{"head_dim": 128, "norm_eps": 1e-06, "positions": "learned", "doc_mask": true}
Each number is 50 + 15 x the weight over its row's rms, rounded and kept within 0 to 99. Layers, rows and columns count from 0. The size before them is the row's rms in percent of the matrix's.

# up: layer 5 MLP up, 768x384, rms 0.0783, rows 72-85, columns 192-239
# down: layer 5 MLP down (transposed), 768x384, rms 0.0797, rows 72-85, columns 192-239
up72 096:55 44 68 52 45 42 14 52 32 38 21 45 92 59 45 63 46 64 43 58 28 45 19 45 44 58 33 60 50 40 59 33 69 35 57 39 41 47 53 41 28 74 63 25 69 53 44 44
down72 088:51 41 29 64 40 51 72 57 44 63 69 58 39 27 45 53 55 56 64 45 78 51 41 41 45 56 50 40 56 57 35 48 36 65 77 65 69 35 92 65 55 14 39 47 39 47 50 48
up73 111:49 46 40 46 54 40 53 76 21 63 28 44 45 33 39 57 90 33 60 61 49 45 67 62 64 47 34 37 72 44 53 61 49 51 48 65 35 40 45 15 70 23 47 48 47 67 60 08
down73 099:60 75 82 51 50 66 54 63 76 56 59 65 46 61 23 58 51 63 33 44 45 36 37 50 74 57 81 64 39 56 52 53 26 60 42 53 64 75 62 68 29 76 49 51 48 47 61 61
up74 055:69 36 40 42 46 63 18 41 73 39 90 41 64 50 39 43 23 47 26 64 50 80 32 78 62 50 54 31 52 35 51 55 63 65 50 30 28 33 67 57 49 52 53 31 51 27 48 35
down74 059:78 48 64 53 57 41 40 83 63 60 33 52 74 47 51 69 85 50 42 34 62 33 62 23 47 66 49 29 52 47 52 57 43 57 35 37 55 48 63 56 53 65 50 47 29 74 56 80
up75 108:56 63 69 31 15 51 45 56 55 28 43 57 38 44 48 26 75 54 53 47 35 65 76 59 63 36 54 21 72 58 54 57 56 65 42 44 40 43 47 45 53 48 30 70 48 51 34 45
down75 119:63 49 23 69 47 37 72 44 69 40 44 28 29 45 42 82 32 39 54 65 70 38 36 81 60 71 29 60 17 11 76 44 53 44 35 56 58 71 74 39 38 52 69 29 62 42 53 72
up76 106:76 56 63 42 61 45 66 48 53 70 65 41 64 78 24 50 43 61 39 40 75 70 51 44 39 64 58 65 51 75 56 38 76 40 46 51 81 69 45 33 70 44 31 35 71 62 68 69
down76 092:49 45 46 78 25 41 45 59 52 49 19 53 32 44 56 56 43 45 35 46 28 27 13 75 66 20 27 66 48 35 62 74 52 43 68 58 34 41 45 49 68 67 43 67 23 59 49 31
up77 128:54 28 53 48 33 53 54 38 55 38 56 71 41 37 29 60 50 23 46 61 78 65 59 39 79 50 32 53 51 36 64 83 63 32 52 50 20 50 29 46 27 61 35 49 58 51 69 58
down77 135:34 41 83 77 39 80 46 90 34 53 59 49 60 44 64 55 56 15 51 85 56 79 22 44 68 31 55 42 86 48 68 77 47 75 64 51 53 23 40 59 70 52 45 55 87 53 58 45
up78 097:79 39 49 55 60 69 48 48 13 88 60 60 54 32 61 40 41 64 42 39 55 53 76 37 67 71 40 51 37 65 64 55 99 52 68 36 72 39 52 55 50 59 53 29 58 70 52 49
down78 095:42 54 40 49 28 50 47 43 71 20 31 14 56 61 52 80 36 37 15 63 34 55 53 66 59 54 86 30 64 62 37 66 22 47 24 44 30 58 60 35 59 61 65 62 63 33 47 73
up79 096:65 51 31 57 53 43 61 68 40 60 36 74 32 55 10 27 37 49 69 68 59 45 64 41 63 71 43 39 60 58 38 55 57 66 46 70 67 51 56 45 10 56 32 46 74 20 36 60
down79 100:28 48 57 65 58 66 44 50 56 57 83 34 40 48 64 55 52 47 29 54 51 54 53 48 49 55 63 53 50 52 49 49 51 47 48 35 67 51 45 26 69 50 53 57 58 76 96 51
up80 090:17 63 45 69 56 43 46 57 74 42 67 49 51 41 52 41 68 69 51 31 50 41 44 49 41 52 59 61 26 35 29 69 36 48 53 63 58 59 13 67 47 41 42 44 20 75 68 52
down80 099:53 72 48 28 54 89 64 38 24 48 38 57 29 43 64 55 25 57 77 81 56 87 45 55 53 56 66 24 26 53 66 49 45 62 43 54 16 48 64 55 69 58 65 51 42 38 50 44
up81 097:75 54 31 43 48 36 32 60 64 71 69 37 56 38 55 39 47 69 73 53 61 40 28 40 53 63 51 57 53 42 21 63 43 60 22 45 56 36 62 41 79 45 96 60 42 42 45 45
down81 093:57 63 55 55 65 72 71 58 65 54 29 27 51 50 43 73 55 62 58 27 28 83 41 28 52 58 55 60 65 52 59 44 43 39 52 64 38 47 59 31 35 48 49 78 57 47 51 32
up82 096:69 68 72 51 51 69 47 45 62 27 91 52 62 60 43 77 28 45 45 53 54 30 65 93 38 35 62 52 26 30 72 36 36 61 06 60 66 62 59 56 38 33 47 48 65 56 48 58
down82 090:40 21 39 30 30 59 46 35 49 57 36 58 55 54 52 26 59 83 26 61 75 43 43 53 56 56 72 55 26 50 57 24 39 61 52 32 38 44 33 58 49 33 39 65 36 46 41 39
up83 102:56 30 38 61 35 52 54 65 41 74 60 76 80 42 57 52 42 65 47 65 51 62 54 51 33 68 56 62 57 25 70 53 58 35 18 34 27 50 50 52 64 69 56 87 67 20 54 42
down83 104:31 72 63 55 51 48 49 34 52 40 61 26 34 48 30 77 56 61 60 61 61 44 28 48 50 56 69 62 64 64 50 54 56 59 58 42 55 50 41 39 48 74 64 41 54 53 54 55
up84 102:59 50 34 31 73 41 36 31 93 20 81 84 51 75 33 50 35 68 56 66 46 63 61 44 64 58 43 62 51 50 60 62 34 68 55 33 65 70 15 72 56 61 72 48 51 54 46 41
down84 099:38 56 52 54 24 61 18 78 44 81 82 19 73 38 65 67 76 48 63 45 47 51 33 23 39 60 49 34 61 65 72 47 47 67 61 52 29 43 60 39 57 65 47 34 40 61 57 44
up85 091:43 43 53 49 54 50 57 38 58 48 37 33 32 60 44 49 64 75 29 45 45 42 29 50 51 31 58 71 59 50 71 66 41 50 60 44 47 28 84 36 22 26 44 63 50 61 94 57
down85 094:77 33 52 43 48 42 54 48 48 20 37 38 71 70 62 66 62 56 72 44 85 46 65 44 69 56 56 33 28 65 60 12 37 62 60 69 61 63 27 36 56 40 63 38 47 38 25 42